Weights of a small transformer language model.
Architecture: RMSNorm before each block, rotary positions, no biases in attention or MLP, untied embeddings, normalized queries and keys.
Training: 780M tokens, 5952 steps.
Each number is 128 + 24 x the weight over its row's rms, rounded and kept within 0 to 255. Layers, rows and columns count from 0. Numbers have three digits each. The size before them is the row's rms in percent of the matrix's.

# layer 8 MLP gate, 1536x768, rms 0.085, rows 1439-1443, columns 192-383
098:152151154120120123146116100142126151143072131098126149115120134141103138159137128092142126121114138125142135148122097140105119130167151115130122080158103090128132116090168157112160180137100154116141129132124094114123148129167120119115186148114054120114137170125098127136138098143169118085126163146151150126129136139113118116135151115152114144133140165152121134132105136171155099138106170119101126112152136114147107147126121079092129151171107119151152124119081134128185131102085129132107090118130125091163125125158148144097162124111140115164166153132136140084125099115143158139
106:111108102089137125106114124119081141137162114148130094103100148092174112097135126118139118119178082126154131119125123119132136163130136128112118118147137144139163112121140105147091161137152133112149132135107137132102141129137136102150176130128104138122153142148118136104102120152128165113126085140119165143115105134127111117149105142135082180127145069135115098143122149124114169152115121081129136121057116103099168099105092167087119159099155132135133156109144100115154134106105154095144130110140120096111141148120136116114162149138154129109127112102109147148171134111146127140
108:124150122105165125160146091134157137096107159129175111131182134115132134071103134109117109135115105111122180116151132127105148169124182112088145135110132076132100106131134199128142161147152121128104112117164129170125121130146135120114126128148137097125152116133096150093155108128111121134096130141097109095159116124165154128114140150178070128098143096141089126103128094138098143086102179117111110148143122130120086173113148134157120101110116148117146096134093107131125144095089111099105141094138159097131116099134152130134108116131124137089143122103148093135144133116144138144
095:115134142133128137161134143121091164108157156116135105113136145177117106106170125091087160105130095156136149100151107110131100130147118125086095111147134166101163175096109096140146152109134111163153107142112155133113125156095104135149114143156124139147171134149131165149152099141124131117136102083136159112133151145116143110094120092119121131132130140154150163138107149118123122124138156160133156152159124148142111098109107108129123115135143113111058108166104141146128078118157107148170136108144145134143182125166160094115149092161078083140119124117130135116117126128152128111
096:102138086116172142105118137135149109129117134130080113118155162109063132110178156118130178135096124170153114140162164139127112121134131106110121133115149161120124128126118137119130163131121134148111113095076125100147101170157084140141115115108131122080154080120120145141118130153125124128125180151126145130122164118092175149114079118165161127120108161119141164117113121123202143155114108139131148167157097123111119125117076091109121114138155139137109147121110166139129162160125094082144127120133134119149087133126142069137130147132147110135106090096102104133146160106181127103
# layer 8 MLP up, 1536x768, rms 0.0881, rows 1439-1443, columns 192-383
103:106073102113120157057153097127121148125105118140135073113106107118072130138123119125161130139102134163126127157123117102125131096121170150108105150170153122117157132126157137141098137122116098159106155134162099050133107140117139107063114137154144108152139128117108110164160182139095122157168121113120115122138149081124152133140154130168157137148125117134107128141120106115196122092127141100119111163122090170135154136105151114108129117108146138078150121117122117120108100131125137093114132177124146113133221140133132106135145125102082118099114111155091128126096142070142119140
102:134134127087108128144118121127123133168107086092157109126104127106142133141067138182083131117129104129121102133149114163169129110121115131156146125118125162115152156136134145131140130132116151131141092131126168112116100120151133108130121120139108121169149111150145136110110135132108121152128120134113142113138135134155116081137119128079151126139091113158129155100158154138141185122144115166119134134171145113187096171167132150134140145098123112082144117133103135058152114124141146099134111155110163125121108064126103161141128121148135089105122156135137092164102095120118139166
108:119151123106152143083141110127127115121126107098199155127182154068144063154072106123093154138128128183117149131152162103166118149069140121082160129139112136110158161157134119115138143155156123115138095090111126140167145136139159130130102114117141134139105152149137105141147120140102125131127096130113144139119157124136086183108109173130125090104100124146118134162131092124085141101112094142127146102123117157149151129126099117141151126161130105135099135173115114118154133142145143134149117081119149132139118152130096132131125131124131200114147136129120119132113149135128143146
097:109132150125169150143132151103133138102101135108160135156091121126194144113127129163144109167167142128128126113124106095115115148104181165146107134198127138145122101116105131100150146114130151076043191124142092149101130139104137124134139089147115150091083106135145107106119143178145081107146160162101130140139164140080139109157128092196131152133152130141120169123143104102121160127108144104127126167115153141121133142068123121136168129121102124094122152136133147117118147125150138080132173102147122093148105105148150117114129119102133164143124165125125109142121154135144137117
099:151127108152185130131181133129099106131128172133147128121082135156139155108164163144135144128142129120098134156114065142122105088144108131105128109122140143122142111076078111113080110118103147140129139178163131134112105114143101182104117104122155104086112156148130125140149165106129118114118088150139145145162197108133150127130094100142086116119112133142113152147119158135184144137125137166125073157099141151114147137100108152124149155111118184118136100082141120166130165119104134145148156137153116106107169179150148153109129170158155120121130130113135097103109091144125128150
# layer 8 MLP down (transposed), 1536x768, rms 0.0998, rows 1439-1443, columns 192-383
099:141117160153147116097180147102118173140144117128137054120121105131088136090137108179139128149152153140135120119153119078136145075126091122150128124117144127125170117159153113137126076117128148111120115137125162113160136134139126136136141124147149150156155106131157127141089087165118158126141135116135091137077144135128138136150123106110101138112129127139144137127117103164174135106117099119144102142107129177092161152123088141139147144115109104060124087144111126122138144113132177137151114063186135128105169182086143159112116129143171138104075175113122112104148139147134120139
103:180107120111126168119080114121134152104123148111129121100112121145113154143104153104087117092150080097131137203122143132113100149167154080133207121173145144127112133140117109102144125124110145134124153142109123107155119144164096117162145169094146090081173146116151118096118144124115146160143167104089140107115103128103111128171133170130152127158119137109140082115149158110090101167099109131094171082111149099132132129174124152162103115141100129151167097101108178098119149103155103126112099129137119125112082144174155094152114142169100141103099144138086116165128098152112110164
105:108178121144134090091105132105126110119120145117150132161130078123151128107161130141127142106140120112119190123114155101122131129145072148127150156126135135169122109106132124099116136130127137151141096145110110123126160103118114111073149147121112143116120146138157153127131152121116080116131100107133113146154113102161121157089154084121149081145137126123159155148137141103175137081147141166100126141124120131160125163087128153144163111139115202154161107145102101110083137107086111121124119140108121126115103120111112136124127132132177127130151141119110110116134154143132110084
096:143177128080188137178099153138111088103079113156162145124154128158132096107073150126117140095129137091114093129126146132156151170097112119121136129118134112116107126119110111150098146099085124143134123113092134130149124111109148173097107110086133076185105171152157119133084125091100112176113116140176104055151134109142118134142147184129146146128128129107109105106150147109106095170140179135107092127142125105103153123140124100115141152161135123168121144138140112137138128121118103150158130119109121139130158131109142144134132105101091108112133147099150123117144139149123094108
099:131125126156143133117103112138133155111139144135125159096131153125112164148141163171136132161153141133126148106147098151155127091096127125134139116150150147133105134102126097124076156141123148164071104111140104097101144112157070136100113156111157129116090176115136150127110185135103114153123112086128143104110114106121184103150156070095129170079147085089114154125089145131125154149124141119104120151101084111084134130108115118155145106139128169158110159121121129133177124125126161104141169099119134138137123095118123109125091136143113147103123142138070117106099144119144146149